Weights of a small GPT-style language model, trained from scratch on English Wikipedia.
Size: 4 heads of 32, MLP 768 GELU, vocabulary 1422, 10.9M parameters.
Architecture: LayerNorm before each block, rotary positions, untied embeddings.
Each number is 500 + 50 x the weight over its row's rms, rounded and kept within 0 to 999. Layers, rows and columns count from 0. Numbers have three digits each. The size before them is the row's rms in percent of the matrix's.

# layer 9 MLP up, 768x192, rms 0.148, rows 161-233, columns 0-95
098:497477505507522488519454473465559586566463478534511530566620486442466480520497564524509528509471391609570580438492478460482497488497579580502611459539506520477459452523524533460480490499498483613541547555571536501539490526485482520496427539541469596568511415577453507513444463523594489497
102:520568441569432388451511534632459454504594490486494537404520472505572496562477433507456491475532522493470415535519445470450363518486560466530481590502547503494514566535445492422499508541463520520451561439521589455500530482528515551528420389514502496504578498384500486519551359485525552549
096:518494434483548553470501597482564503449473579388468554494411541455625488445497567465512559529372535490473575469512436521562558576443447472568524433486344489536487468454510485471458475414577502543545441536507447521459555531511436539407567410468431515438517421505494433478569438520523526603
096:474476487484516435500470495527531511480456557515524467559472551522500486533449524543494531469566493448420396499503498560494535556514495536433592451505499489509621493479529458415553544487492489469558554432548461580555598441502560478508490506477574461607522517480536561519504507553518493518
098:620586531497490540410507470578398527561373422477534455514525610473517551537509488534535468444520499497453505628504544463460449539408436479515588503508507498491504580426545503377497470593455525521478496571511518500533604452537568587505472496445453592503487510462480580473482452433537475496
100:462506558485481511558523485520502510549476503490469390530587514510574461375384468476470423467458533518460530462503474485442480483552475552425576440580469431485515500486462547456487466395573486523473451483455530446430482500498483528523646504533557540449493497494537603436508526412519480587
092:480382521512498490585535454512549467501504525545536434470505497438497464453481451498466459597570550520538457476466534479533487541392441521567565494511493570553537476517435547470548548449498563594470482469581563567519423482497489509508546580486434494495538516452565542494444631416558412542
106:483563487480538473415463511438510501532432491445518432498521527474511601575565467523460456379487509431549556463445469414545544511589513569499536576505477562598499420489449453487435617523461516505520512515540520480494426540531592523517431532499467499525474575541459495440502430520486456531
105:465519588484480543538399533519506544526515485559518496505509519495574505527427446479516465517503436498453463432467518425488441553613584472541504510603493425565512539446502508395467541414409581431539483490532559491546510523480486471450481495603390472524481429490515491518537417527467523439
089:471541467468477520377472426638548499543592540494555536470529570460502494487491448558551455407509463475494456523482538537532496444527496524602483477527492497457426502555559487496463492564547445548525590380437510612554525487533577435521472566592561514516494533571460453482556502448562452442
100:418453506435538501438477498457516459484598474443582544504485438447584456480447561512454410557549467386499491513527567523516447431464537464559557542490528469538482505398544500542552493480463542486406477457581510438458533390563501505453516628481539561429408483427487614446448531522498481476
105:452508554424512479531493503476555514528526511486513494520569525473500384372451438528518517556582517484493446455460569537537506497488436510496495666454491493466589517506484554519489534614585584523504479526511539523569471461488471453395514500505535466452410475470381523491468572529534490553
101:509557485385475462452411551545500533486528522496511466459604563567480546510610484559512533497482495417577471429470477468523426521490555469601477442476525625524341518575481592447470530544427535492483434478480422462492477565500432549465462464501420574501441534533555520551508532503530489616
091:599461485498608453544558624492465501450439469469501438532459498525455510599421489465477395522508612528450542595580509430474477433433513517519481506573484508450497466466585475442475513507487532500438540474473515522373518493456493488389562583604503415530435514469458506444431473486583523437
100:502586415543505522574517516451495491459517514470461498475526470463539537443429544564387520467470550435461529501433487521514542445488446592543498464523392423490534504567494428454455523439575523474531449506403507472553516456454503447604509442536551574454483525517406453475468438525510443404
102:587591639461510490559503436503482508444511480481555426477544476516480469501470542529591505491484429502475504510512504465424500540522548468449459626438483471494481527460398584474466596510465469500484548442467490556473576518491533459468493558608494480509485528476558343420533499538526518392
097:388576524545453496484459504474487476522369552519436578445545433477497529539516495518497488477455411487544521432399537409485526481588505596538468554584567482413481563531410462432427499429499464364512569481507508573577509537542492434548473486503594594498570468458478484489620418564482517500
095:436460398479471491462563554427463556358460441505566607518484476434486506512501574538517512511560520554478474499433483473543467398529552529569484577458485541508550533410457488491463557434423419501506456469433544479459449513536527540470516571569605556517451566558585478452491479456541513608
096:417454536545477444556496468490520541427514474418472478532601533474462474453482494515456534560536481493577485493525552413426485455583482452535430524527406413476500534548481524500531598526487502509468537492533531543505481491368485548593510488512528455548498529424468483480455436452501514597
097:515472581626622470565497417428489401570551407446573479540507496457552431512504586538410518567497530587449426418634531462599556581460482506484485520527520536490545520476537504512516465541453509478498432559600500421487567476508509450490535561518497538527539470489418501459474434514459463581
098:534446529525523517554396511459504481443389546428509549508609604536520584482541522481520553521443594475490426528477539474519571454477504462526517526510463378559465544527367564438507481476591456499531479450525471474577442574490454533532538518495494499488420405528486494643524522531368528516
106:479498501556448428571554392539614603496529474529543505530512534536543494604560504460447454397552497475500551450486513482443535482514557548454557532453570538469532431433416483485538409448450527503459526556519488494520503475486493576479514537527502469514483503519563492489456453436587445436
104:519516358386563421504555556562515488521457419484447445511498580531549559625576526420549485496490432413572428512450497425453485606539482482509415537623509488474422575569525576378507505473476459463502527491490508506496524473509453507492457534466510524497601469551464501424431485515492589559
098:511481455509506609546415508477505510496535568577525522619530513464471567549521502469482428466461476426552551530513469458537489501514468498446475452458475443472572509553546598472541474486537504560512542367541519504465529431509483525584482606446457524597461607482472465486496571452487462486
096:480467528488481520507483474494449538470442476579525498464464567502490475544553468465491465427515464562573520462462492472453505509520460539473560472429475649531460415518382470468496557454537406499513616545512430499563505512560508640392582421572471481584467515447430584491466456493475459469
097:611429504493586549502534478548481532520425490508503530448616515517561530548417525546458630521476545555436440565408486417502542408463598468543524573514516401524585507467467503487445597449504535509557369514470508515643469414452435473563477528580495454537489509465556424489451511517481404512
100:443591468457525443503561476509385486518463551525398518539455561480495607442521561451583503483512460487541462526454488523357585448482482504546523505510548513435540509512457543491582575475508459460537477511510564527474592525538489481496491549565488543464616555531443566521542516599484464583
090:415407515587517522474550506515547476476549497598559477518475490528579503521478573440478451532518507413566446531538610414486448569478532602474482493480408436436502508504484509560495467500495523508487527430457549548454514531402451508463619492549467530601484475486450523428418463549472483554
104:407573548476538452467459511466503528397487443524538503521554561553510487601533587506528497538509550551609503594556517566460588578479402464607512549425523524551480448559530483593522398507452427485483547541472554530606472447485578497538464551542523452495447566459457547425556506506599448456
103:524453476517451486467468552479525461371544488447478477539514550495575551499473523468552530500424469540478511589475524494506420562564471540507555501496516514525504418507577479512397480493503550461528525520504485471405434523579478486507436526555415517526450539590574489406486542567489474479
104:601500577467552486563514557515519497589356514495547528524465498560513473517474450520412435377477533527523578573444495417435388462398512515506561467455598437447515613482528495465464558517498547600451519545510438457575523464526500583471496487513512471478563484385527553527434598531449518463
100:443428514515497436538549588462508542497447371454583515536448537518507540507453474509550481480488569521598453519550514496403466507411444445599435430552538454515418518493469465565557499503435430452499514463472466624449525523577465447555547503465459530496514434449535469545607427542479512457
098:436500462457510509604515522499486561468494469525471439532440504553582593451491493461501461514493526466529564510490479447481613508439454521462533527551467552456587401501495501523484413422548397500520560508537512489469522509494514558481569545488571559461498538537603590535458592503497493582
100:539549499477539525517542560595612544527396548462539513477520558456431502450496576559440427511498401498372522505490488494523483526473445497474490516525471553526532465492459551456522603432449564494393561517499473490515580478497484517508535545580616510459465557475551542404544516433467533574
095:450561524434525516516571500567504492553550492452533382508520461459572517583546511477487534553391443587490528499592492488509405503432537477564519561589506527530528468523540512570484489607553457464520487501455576496557527486506454425477547450582488645503566495505455480538533521494536552491
104:486477432444539486524356503518465433465531416505595482565490489589514486510556460539563400489536497478454468547520504483430393416528529549586499482570479577548551472443558498528486524480457558471475488474508545478535531566520544462446445533551516451534373516507506425537519485468460401481
098:540520498469582524567498477563495472456594471452508458526458526566584520537496448491483472548434517507462516416596450420459581482482444500485488555461543507426484497455488463537541548484528467514429401516589534516446554592541630537499488509425426623490470555614478514425528477482386497494
096:499516485569543473479541377556462459520522598444510579466504438491571503525512541469423413501440403494455388509486561440507479506519511492538588430487569562554458441373496484477520386457527522360568487441501598527608473593476480577397456491549550489462574504544511482460523497469533554500
104:661521569433511536517502509422558525535526543414535532465567452476451549549450489504551401496510542571475554443451501460433452434536505478534543545583501533437524644495431482511597464478510524548568488421518557551521519479557518505541508506469540479416477540462538427539461549445439492505
100:532484517489435567509529634582593466378539533520455516470471523433567497442390425439543513550417444584501552494548462553492507504448462573527555523522441434479560415594436549536484404479485462472450501530498470508449519545485477471432521458495505492439448552462443487506509558570509622481
103:484537454528514548563531481533535556511503471534498422577539548538457571516513563468515373444488516480444492479494454489520434556456538429551361554554564491508470480555487427467613511563515554551510435533470588504449526454545478439497412510511463457421440576457436502491512506453529475532
096:507573508494557635589537498481459491538499528476607491438580517432482435457557484460533505505459496448470571504639452439413502514531503505507556558535413500531519532459445515472402560499531501441496430493468488508542570488518522555543516484493555524579542552446505506526571453500483485565
101:474458512505485561546557466475512478571543513446544582538447507493539520431459475527420510506595388526427605542474418468426545580467530482517505571531589530517570549623533581548490435558516473548536503574579370508481510491473473501496532456567542429481517501463580492455548559515509380450
103:495522525527462394517596503535445530416492474547506521439518470585454494493510526523520425506469598593490507595495353466541452557493393443467496505521520480445505555568498491504499464615506519485493449568422432428417519452514528474474535572522533454478471529432522600384498565484498544438
099:575545637516496569493451499471480503591452536552454451497537480553505482534535490534558502509431408445453454543389548439529593536532480602474416600512554554509518580505516605427458472470500493553499517535568517504462484545470534442479489513503539490432456573423517467494493445476488535462
107:437587451486426519549459498540464544415494487499568437508468525587529525492502441500576495436540510520472568519514536524498505502519563454476529490469452523454482603528458508438552553553419467522518525451597542463516456469534512567409540510445506427472537553387490519457436526527569441543
094:476515549517494472520586420519527561415560499522518496490571464522503489505534482551387584524491446580458500455492568531436549543547479557544435446517429447513529516551451453487497584477493497594585589428545531452568562545473508507517557474420575516559526442513489609466500514427576518535
101:493413456471565450497410493569540494547487499609570544444483547511456467591425602488430519510503463450431421508620417479515525435555499537459466496505544392445514451512560456502565452604456572522575554533484524547429519523578407509462525475597507519449479574562561436497574457420450439508
097:563520498528524481574472431570541491544486582446449463470505556493551542471443426521423505462478426483482576416512599532405371518557534528488517536551504585529555488487496560432551457485513404507473563470513493542471576541373606455568494516512489505469545448543475534469436512481437577510
097:452521516475461479603483352576600523562513420532598503386499490496435420534414548502523508544565543508476539546530467574445557550544412477509575544444578481635549570465491585458517462556481494446471506495600589550495455484514495434472445476446508498435498538502447402518575420516405558552
099:436546528465522478470520515465496525459466412521510452452500519522670452388410469585517490472414569511497580491548522420575588465537418511461545477528501446478448508520489482396577589532442499435378394558539463435364472492581537536440515517468517527447461548530511514534502517458513631505
096:478549570531465543478586536562472527465517418543530559470506488511561471486479583559511359475474430500581402468443535508457524491528440526533391504392505523565513486547483484529476536494539456625549568460474552596509497477398416525485545555429495528524515466446477507512597510574512476478
098:513596464533474452491493461435501509557481502451494491461558468435440498430510400512427567512463534480500545421543464626522506514425427520562467536454470488508532462449470572425465456403582476517440587510612549426533541524528498500516530510531409603502507513615487535516578433474452452560
099:420549497404496512497533460515516486456499609532410493456416648461506553533510508442516502461513512584550475556506482517552445532570404525559478492448485449487465558515512576493559512488404511564470484349429543514461392469445512490576449526556541549560537533484530454447448437532466536519
108:478538493572499440568568509546516506478472421417562429496407473473467562537456511547419525541596607418552464501544532545447479478503436524498527460495443492530539557486460513511549474494407501535501505491503502471496480450403513518441539624464514573512498487503536488494508452528493523508
110:545477414485484432472504394568579506471616547488525459548390520457517563442490485529398551474506491488491481609555566610448349575521525483462612476414476507568499486413539440551452455528600362526533493518457539551464560433451548550543433407545590527531542540454574528423528449507532466530
104:435565484470469487550476496565541451534510524513582502512400476483507379466470505501636484479428471459501450381525578524372569583434463432454493528471429421573526488517553434453544509425518530473502496415517505476515472447517515509458523444506545587438490496473453474632531482458526534540
106:481530410610535575513565464468614451505520474538526439549519517397455423528474549512548512469429455572526580429527477524520478556419448534415545471492515513479451475492461429516523450454562477445450536488502601523436534514510482496470534502527464440567476401555464554569474494460486588516
102:497626585494521536544551466533473468411496434523570460498396511427479401567543491561527489403463507526559529506395559429490481613516434502489524496474507491472530465562437486474531499421461453424453491539468508469501508471557515372491463563565567491505539529475481498415478440630540449450
102:449485507530545524532496552449469421506471525430486472511523512450522480534440548506554457475504385525509509531476507481500562555546461609443520544440479498443496560586577586475518492491429584483508590508431385530409475545444518552596584502547455535453509429507523495528545492523375505406
101:499436606514552464482399487505561503612414482590571498601476400559541546500495482477467519491462452530425574497565538434476491495422536547586442475509496566416563556524529515494465487451534555592533545510530499582431455465528552451418497490518481568490469507481524466499543455417531484455
109:486451555517557536449512466577436445472572528467503471444517549524484465567514448592437542598516586438547484491520460501382500482511512544538490446388514518526494479538505526555434468466568436564562525429505477527491507461527527524456424495485513437532430535491432439474515554536490474483
097:548555474522532461500483482521565496487485463507447506432558517536550403545516436477533517502424532498548545503537584447540531424425530449493457496469385464465526554503445581464495567532536454454400517489481453455384534432455522472483538472560604515508598473411435451635576498459494459495
100:523425545502452538474537516524480540416539527471539566469489488508561490461522498505524416484463476532569498468416460354555466450401499476584499502539538569510508554569400441462431470500516547500503368460522485557529514487549463455458539506455496484457529521606500421491488501565576618546
100:429486455515469521592428430481486507495503553459571572515526550476561487556549441489503511472481436542484480564426542607403552559494495514443518448509486493447473429510492485485519370526610415453505604460527490578521473499523558574475456592472513599595593514506492512522541433629507480540
102:506439530479520408519499441461606524488525515486602497423553443500475458472577498491497551546488421497455516444481405503523582382495550558530567562430528463491477462513421549529486581419558565509574485501484477479497442492483487541537610479510512478572477467569473398469517527444469568546
099:467473302456505456500526452554454484521523493380589518510474552555504518505547593549454470487447505545493503523504455477546478481494541427543508425493561498602557539544538528532576522530419504420489474545514486466494530437475475404453501593471506499529556439453423515475467481579516573527
102:470492463475512493592518414606487505492350445555435477528517513401503518530554606560581484486502453409491508527484516469529424502410508503434506503505508510497510595534529578455515407520489562562532591579543541429507519449405464381485489475490478482486451458508499492631483499503460424553
099:457575548440491502541482535543555445545480472512494399491436498518489494564502558531499567439527524466515495525457522433572470525519527527522509435563435491624560488459546541462486507519475500489448546491550457526558526450494493514463615552526524472489515540457420464549427443380649469508
098:543433428465527477451541498464490449441508498494492470572470486512521541617441592486495485506398484446528469533556533489463519527519485479463514512510419480560423467460525477432504537484454533415490558484503454529453510496499532562502558639519541453545511420404603547508438479551510515533
094:463619462526520541528582497474564459511530437525563535528470497572508453495512431500483519475528456482522499531538514455503520570449494524405470549527522455550545597492461516389557489456541473510366501617493398518524496530468437431418538527495528409447545621460467598483518552594418518473
105:467484556608413519562510464557574551551553539546556516504562518628408464507438520478518527524472532552493401536588480485545510451436457517525601552475479421473478456484490439508504482538540503479454458548569443541504547535577439489480549521532590393522456540530535521471542598461455506462
101:565524492562548515478619504528488515525428553604547498588527490514548534433425565500472532468517490424484447401564552551424510542457457496446495449476603438525521561372483519484448501558481412451562497476431506521497524436431551510462433557449529505485473497528519476512452531572600545484
# layer 9 MLP down (transposed), 768x192, rms 0.105, rows 161-232, columns 0-95
100:558468566495565413550538534480462467459571372451569504448446488480495510513571500435451530480356461495475441516547592538569580394556429544536415507490561515467448500484503607540510497544470389467497477507476461478552457523532548455501504478490534456456424544597532553487566509593420474468
098:485467511578529515502529487470524516547439464516527470534512467353705505521456457576586484531526499509472549505501467595434471507477449483519515430530583452523521520416505549501400505571530537448442498498535400566474497452437530468546479571469496525435556492428536502504464518456452450545
102:516534473514580471515523479463514454496500524466466478530506512536442527484607559478475530486534532454511477447372545608427568537566499411529446468542481412507528491538538531454518534500514468426527486532532591492494510451413425481442529477487460518534514470513432547572550519541477447503
098:443529530506531431480528505525452463549424485541487516469445501526534618559521452554570494449509503561521549479439591438532518469505536503529654568502454536506488445535534451524427520505399496515482578431454544476521576482534506543565523487446393449465505507498545439386539548466513497528
093:445454501462464485526573528503463477502577588437475506586474489514425500487469428433519499522508502463481477491461476567521515367525527464489486465507541457475560471540490495579452541466503508454513492476550525602534485528408498387467506510554562380567538557373449446463528529485448410590
101:402528462456419558462421430435505505482483526528554475467465459561583553596388533444494564518508533475554582488505459506451564559476528568556559538528537453440538505531583536523529411495420538401452472516595482558446430587498497443505470520515498468572509553511467458488516501539518529475
096:559459502534523527583487518494501477493387583515574427429581543503447546636541551539485441522524572515494641482445429534493543497526644553415498531522508538579528546490469434512558492573352480524482503504443518484489565496564466534491461516447441577485466544490344491482517495474523509480
114:416471496525423560546491424519606512446535436569516437509483404469512420493500592475541458535482539514453517524477494481418549518500418520492464459344481459526538443465473539496503519576477542514449506535594456610619482475537505524423564575569551436501531510511449520456467623548613475538
104:457503483564522496463451452450603438582537560460496476459424487528568499480454507521562430499541507495499387604573603449554539525453491510492454548535484577552528416513469427496462444507467454519455530356560546480413374635507441466517558449519594520474480528475511532514532488479547493502
079:520497536486529490502603511373567529480525520490478421423497501465481489509515460377522572567470491465557563502480463541456456581543552520502341526484510514603508522438585463482565549488544528598445458515566558462568587472573456511577452460446496577549549548438513502491523497544501569520
092:593549490524470462541512531460476553497441505534489509522536547496454530545535509449504538449507452611425537540452440464475524561575457480428511433498476464551490503516481491463467452541498479539541457449492522505534479586503511513549482417493465435581510562587486453542604441437524602526
107:498482476596527514475522573508582448448401571464561553563504515555515570468486585526465509517626549459405549464505473491544479488521562386570456447578457546456469545503545488502471554489513512411477472493513440474431539453462497514441516574484441500460474472557390498574533490594477534472
107:534451496537510517537492486547495472551480552476495499440499446431519531520398564497487495598526417533555453450468441493473505387482440489445393490549566450528607551484513431405449552521506456450510456523510510452476476514463570437534478542562494458594619464375446549465503473507431545538
078:483553509501460545514390409464567499541557553466536561544553446548476487463571548491531564598501443409493412412444532504532546428536477458456558417455458503540509529505477548558569528526463462487575534531532490523545502570529495515525540451404518577533557428579548520575526516556465424576
105:477528581375499530534473549495529522415503460530518518489478522498471518447529564475577472450570475435498497513524506551484572383502512492501500499526532557507514496434489545530426453500519493482497415539572581349447530508451471576540459539517614522391519484547617492399473449514445547512
100:513505453447484520551596517563470586553463494445456505453494428487501645505493515461523591544456551531513607510509473510474489541523485414499454358431455508398483500452512536590462546538418519531526560420536450486515472542381540551491429529481497514481541577467450602533598540504534453563
099:497444465651518441490587510407543520469544479494560502430519543501543474488477458572387508493482590501505493513488494421474604519570541513420476366486626422517536483540584539468616541509500466597465419540390517555516465480514542492586493481460557450489476495462501549600457498564513495466
088:578498498470510534615468456492493413567416519490481538480577581632472471534440490535506494501464549583629510528454516506460529549473479407464563419516558469487438520519549533492605501566517565434479481460511421515437621474428503464530487466466454420512565477521455491531556584528510613467
097:462479491559472497480541479435424517475593494554446551573440521486492518413542502493500449504575467586521491519373606546507545467451547527482471478421497422366512415469584580522563507547431585447387463490502446460446547533602507584535483500492412407584471536463475565468435472559547583572
088:467514531429436567452554622444485562450431602542439554431450516495435555514520419499538442520516471452577515561408508480540511446435531439541573459512497382461524509520546564462502554484478475572523550515477572571513460501541501542455539444430579418490483478421594570560469558451531540480
093:536576492546549439491559492436475573457597479492588492462468446538415451516452497510525451470573424550483562550511523537425436628471572465440481511551540657490512516433458481432531540565543530514525404518550610505521495541377547408469468489491547535497523577516506513434526459494540484545
102:525488473585505447511506552456539533485493541467449540525595437464448546502516544461497492529414507525572415521568513522618561476508465506567425501527522493567462589533583445454478484519583467488450509400567504469477473406473411493511534466476485549500505465449581505534540559585554473450
099:488551503490509548455485513492482540392556440473487547522458412531491544488557522538518511534522554546462401410477490627593571526542472527523554552546362471462530423413608454526478459530575436369492487543483470517466485515445458508557513571451493541551487505450581529515510492542549452543
107:495514536502514465422399472526513535454530480581495523388510431491489531567507546431545595452448486462424515557512500474530497473513524625521422406414554495576487431429461508477568508520455551359509406469497549469456536595532455565485459477525509463560513520537463502575517487437462430466
090:615430521587544520490462533506485530513492445504527511487502463545520458479498496478503501524512474377452497507538539459542443560442504481507510451600507430554439585452542451447539459568504467426426432448537465513469522350403418452460482467472485518400576530438670457455539481468508489480
099:540532518466459500526547519457487471537436471552467445582487452495471432403513501417566430519454491608541422526638477463465455520475533433449553493441465548438488502462485491528500484483486599448485569524479573535403484538558549570487561479483453501573506524582604586481434513559548551497
101:504466452487545557496564542484428482521449502558485468413544542479581487581499531496482449490445556569480549489504436425544518487536504469494484354595467557474478429428435504525512540445508490489517534430445478438389510524461552479526497419454498491511516536513417508453473595439574468508
085:575584539448490548511554445474403533554475444456447543488507483485425586507489512563536509544482524478472568543499512488449589472511475424473449417490554579462491470480491558467496577519564471395558509535530421468417485461471553483440482523468566509514460467497499447597570484448526566455
106:549539505499486523593569563509539392516506524553555542592494571485491474600460488488497399502540479428509458513496567420424507446501492647506516452501484464436469601411499446488510542506529524451565542531524502487515452640438466425484531509573493504469473511631587540553540538498480566505
104:406523491506531517441492398513446535516457600455435529517479515542466464468483419572499474524491425467537508564514401507533467425514541463530457399495540476571493546565380384493580569454521456495514470545422441449564580468426505584581552514515583518484513410447549449453471438503492469546
091:484461469634477537508579535543508473396612430438454473504455545490548451515495525449543455646491448503444444464549502485517558451590447501531420502516404539534420461480539476532525468499534557516417503470474531507431564465460471506518502555470454536483547514404524466517496484438455477580
092:478543516485541544424508474439538551468585523464505533544578402553481455422603497481454589498557533467571415476530410590581438546484589509445443590588557607537469483490545569468473536521515495512473528531530498465475517544459505490483505545528507454493492441447425521498505574521494538550
101:540476514476513466500456493514439489473499576512524469460578526424430409538441418526504543417536534558510577539452514549486511502503459517522518502503522394589470479507529494543476606521477514509447530482475455509563550507425519413594433518465510494519476563490558536541471442499495496390
103:470456514512567466447425376488446470521419482555565484494470476610472490512532542551507466544565528543544492411426505462532503520471534605470477414510585461468487542506440502441573455586543602522572369589561464422468541462508527487548457517476456538461496527507542509511403482461507621530
099:485520498453524532483562479419487495476429485519547477481541544465430529491421541499520484484573508488469485550495491457497536496483530479454571514459474542373531508456446442501491595523429552513428491436480507517438533421511499556523415389442558480595567497529519607532492496547408494436
092:479533503555540485462599445619589625472462489422454572406409465431477624474461581409431503517426476564530524464493478569571528522430490526479471471432460467451432549575475496509531517436566451539503619453583414495585477477513500542657557557507395546490591484529503503405503527476467620540
104:509452521502486421519470538536567554459485493495527426421452415359588514471597430475525485520557484427502623527447444558501516420468448543487537561439508509516485503507443481605546560493507577487536488497533438578489506495552517507452486493547569484553545469416424426520558547476616525469
084:549446504452487510438429602400553469393482461592485444520492497482474405525464403479520567498503551525504540422538513488485553512448520483497404566429398472471561576575459518536518532465511556566406518520478423514460463492457533472619536498476447539584446435467420551584406481558459511506
098:399484409530426478519547541556460512397509539607531455496516472482489431407521539512432594549462468424480359472514467483677538571497466533535532492421459528539482392447508434480501492573581451426520531488538490550458469602453450463580553599490471492488501520525516469433507476500460568511
099:509411603522536554502539453502468492531538618438502435493442461595502599558581467516507511523568493459502506408472488510529413526514457455500483478472469457469539490474454537532537535565496551510515506610469615585456609559543484455403536570636509511472546493486544505447488468426568438619
096:600547462460487453413525477507448471456542369479508579490450550512497429484568406555538506431502479487510537501473557490475504456502528495525587509475507406497543499391477540489409560476514412451508525455556480494559504505461439540547485505449499549452593456506542497490454540568509490465
096:440449575549430554464494604546420516444625524590562483437508522384482493457467518516499443485500430578485452554573580505530582432525523466455508508474534499484492551518554500538523391504452474463421512539491564437421570558541475390467459451510466529565407527519449475516517499518536512505
116:592551471549537584474494456445527465463550426486465500511499574438501458578488555549473473610573635495509466438500542508454508530497505553452431487367482424536461491444475485585491491512453469543465441411561563567477477507488551423605627500540446578445477530486383395533489514464581542518
086:516438531478550537473392477444563452553471491502511519607520532462496507533504528491451552478455447449501491423549509522434542475581602556572484503480475531520449505534458538502510468383552480455552529454521551499550489466501451570562539439531512568532514509603517366611460427520479427571
103:501647565467514519503521430571572533489580395463563518537482581487591494471463451541432462512536592491577553584511510505445505401485470556473503442511493470509503442569483559498518597538529557451522543574480499464496489533477484542470535577425485497513537507489503568429355541457491568522
103:501421508535607525403531544358598465473423458529473511540429528433470437546481469473439480480429472509563502498554392409531397404512543580437547570511540543478571527473493528524565491483521608507492461513520494531476507512586546549458547537552434475485506558508456548561515518516476490503
090:471483411491465553409458518423423374614423493500561479456518454476497590550481512481495466624530490515464467547516568474456563482501550541483544509513546517501476514397506546531481561469506533472505340518608424459475523451547494432468500535518480425411435577550562489496497389578523494464
087:602494572609519470529637486538425534539513449428483446507463502407543569464520420565484460492448519474520556510403488513488463506469537543458540497509458622595455588479536595382449485411461459496498451511586547520591496452475484517496497502444479480539533493503447575468541520503522524488
107:588455471394506570480603466477577420488522475481472466443535512448362506461507554484432501487499513508447472481430512514409547445491561556606513390522596432477532439465491460553511525518366547488456500407603502536529426506538519558520423445480498448445522571512464486546560450516405426454
093:506486549524451494409509636466509449362459522472431490511503487468469595492484418468501498380493397526563510541449486415455488574575593481524509476423501500436515505423392500592411466495481516505470568557447486454544482516431592622526478527531482452609523444501494503486475554569524471530
096:491407514464585546468428421530491537451439556502463472551435451452505618542514482488563555484474563500522604509572545534532531502492583470543484510476476551516624497453454552561576444509546537534510498442485497568547421537518505447478583523538545457547510464444493400519480508503562491533
097:494509390490432563444509495439496506511450583502436435549502563493439497562498388473570523442500585435476564487543541431526529428527521464527511457592556504477497460508454401471469521570342493472540490533535482459471464511604557560564514463546579479469476566457451448461402512517442539502
104:548504431518520483468554459444599587474476476464443450561484529541502490445511457612541562486527505466468416492513527549505540506479481477558551435503487471508475524462446480458467538531566612445496512488488526430544535502500499556356499476554529499459510494512458516518588542500382464484
089:605410504615540513488527456556461533452467429434622562534571443562514524541508602531446498539570551447476505555497478495495553508491552434486531501571519587482515475478522499545428501511602496465487520646517514467569571584538534508424529433422485510403477502465480505534579564454484529448
107:511507445517478562512480481546523451407579602485479520454518560530366527467513556482475461488495494599492530530503481500519510485602580511463480573548539457441445491580559520440460465528515517510582382476467558438497586455518507409571540469543449471513492514452563519516458480486481513505
107:457530498519510545562432488501461562611485499448489430547542486533437543470533480491516579513562560497520460435583600532545525454608438405521521558532458468538500466590474416455479549486442526426483486505570522569507448536423501447495448598521475428492538528579551454448457483570542516511
099:448499487511488505425423477542549440492460514473458541448538468513455554453431564507459556491538503441473410465480532437456548492432514532420506607494470568538545505481480569505551472512615526477487413393592650553483426535503427396425521397603560557486565494521558524472518489564552552506
106:606431553468446312515475494465446592465551518536471618443475455508506606526521494458537430428463451484501483513435559487533624505447409602451511445507487512471571495534435538528530544435502524519547530468484534548426526467585582517563537541391525526464590503527502494544558535403512475546
117:512540522507531546478477502419570520533475539458560471517587446619496473479586615509525510580590456507483550628578529465447491416526519596562478475448526543502499571477495466518478502539485533434512507477536574470473417564464458593504500426471610511520500438588540547523561531509426466576
097:425512467498452513438524521576483597478571542517448461544471468491505517527557451541394567486441514552553516444509524529551437461477510428503542470503469430451584515448489476482452444521546409456521472406561570435618439512605459437504474491496472461515459500444418493487427599412560419602
100:518476423533467508400481509448557582485495548540405516576598499509525483530500480469486483441537658468488468519482508514567548578461484516466508621500491406571487491507513549522432507628554469503538390498581557587501577576580601472492616478501452570499428499496535407486507515488482502446
120:530579546459507446527518607526485441370509449413560532515567487429464447418491449483514572448486458559362507486421569476577537465530435444496540518445546498473511463451507502515549481495516513457605457457483506590446517451471510564378505459456649444514524536478544468501533511469483505452
097:450444530487470542620545560494460545626468554453388454487549449515475509469503550553541596565499573450535482489515599542465496527463493498510519435524494531625556532462538494515511442598461495488564490513572496593377555501499500461638506573499427389526462448450542481478506438511488515548
096:490530431516512536461465425492456438491365537428510460582517510494477536544487521417477546501457459428561525550594547509490479559489446506514450505475439460467575465468556637466542548445480505538534578628408499477511579472454552590625487542432583542518424502435528507467476570447533479500
110:532513538414437508472506487485454444494557602531519590490432481482488529530528451454573515501508447534532486465554498447489499474484509411522594452597455444452401431508527517548464535444433581515560501584467563559444530477452529552560392475501498490436460488555560507515470564523548474446
111:475531458419440470503450454459517620538486436540558451507587593532422454527509504444545452482481514485485482477365587499502501525423400594408503424436551479486587521510459480433477527534437495553474546530495531580523538527531524432441485466539515514537608386404447499506482546429605463524
102:563500513543530456429461564410514534495447449592418441547453525441552520503566419438552543553477439415466501538535427441453449567536619512527536533542446482464488412533550615490495514495497475519447399526421433519500595377537473516406565455477496455489432533480466555483468419528472559520
114:490534557574586539475495579513439397530527430553470548540502506533517603451523472511496527505534493639429503541491437488505442504527514403568508462528501478464567530411529570494459509368573484508521520410552599457480503516490544601398519428477503486542495469515496502525512436468517528514
094:544539508476524466496525457528536545438490479528479580578523450444421406562486463458593510500486414579579516509497553586410516523493527536451470498447503556464560557506566525494516569449537532505473507505520593597542433488510494487451486494503465457493513475477564441503525550510479550438
104:581518431546517466503438518485503519478489448466520468523434472351558436429500538506549496489467512503588487440477440429534511450464427468483429449660484594524580471408495473468394545539505539545466533591477603575497461543487584471575563533493555552520488496449464538495453555497548494520
094:480396526585529632506429442514392526448486430569445460432463503538481499570555489559509516539532510555520438476458529624411516497456499453541466418428476514529488530449540538502503456461506442486484510427535528460444457529549435450480474461573471497546434449470419382587473463495453574547
111:464558587445568435466490452563475434507562540506442439477540508483505433508481503496521524530524476518547551380462481522553513518559444488459535505504500482542622476441622445506467481458480431492513489437544552443492378509470526534491452618524420418529460430590565438457544533520557502532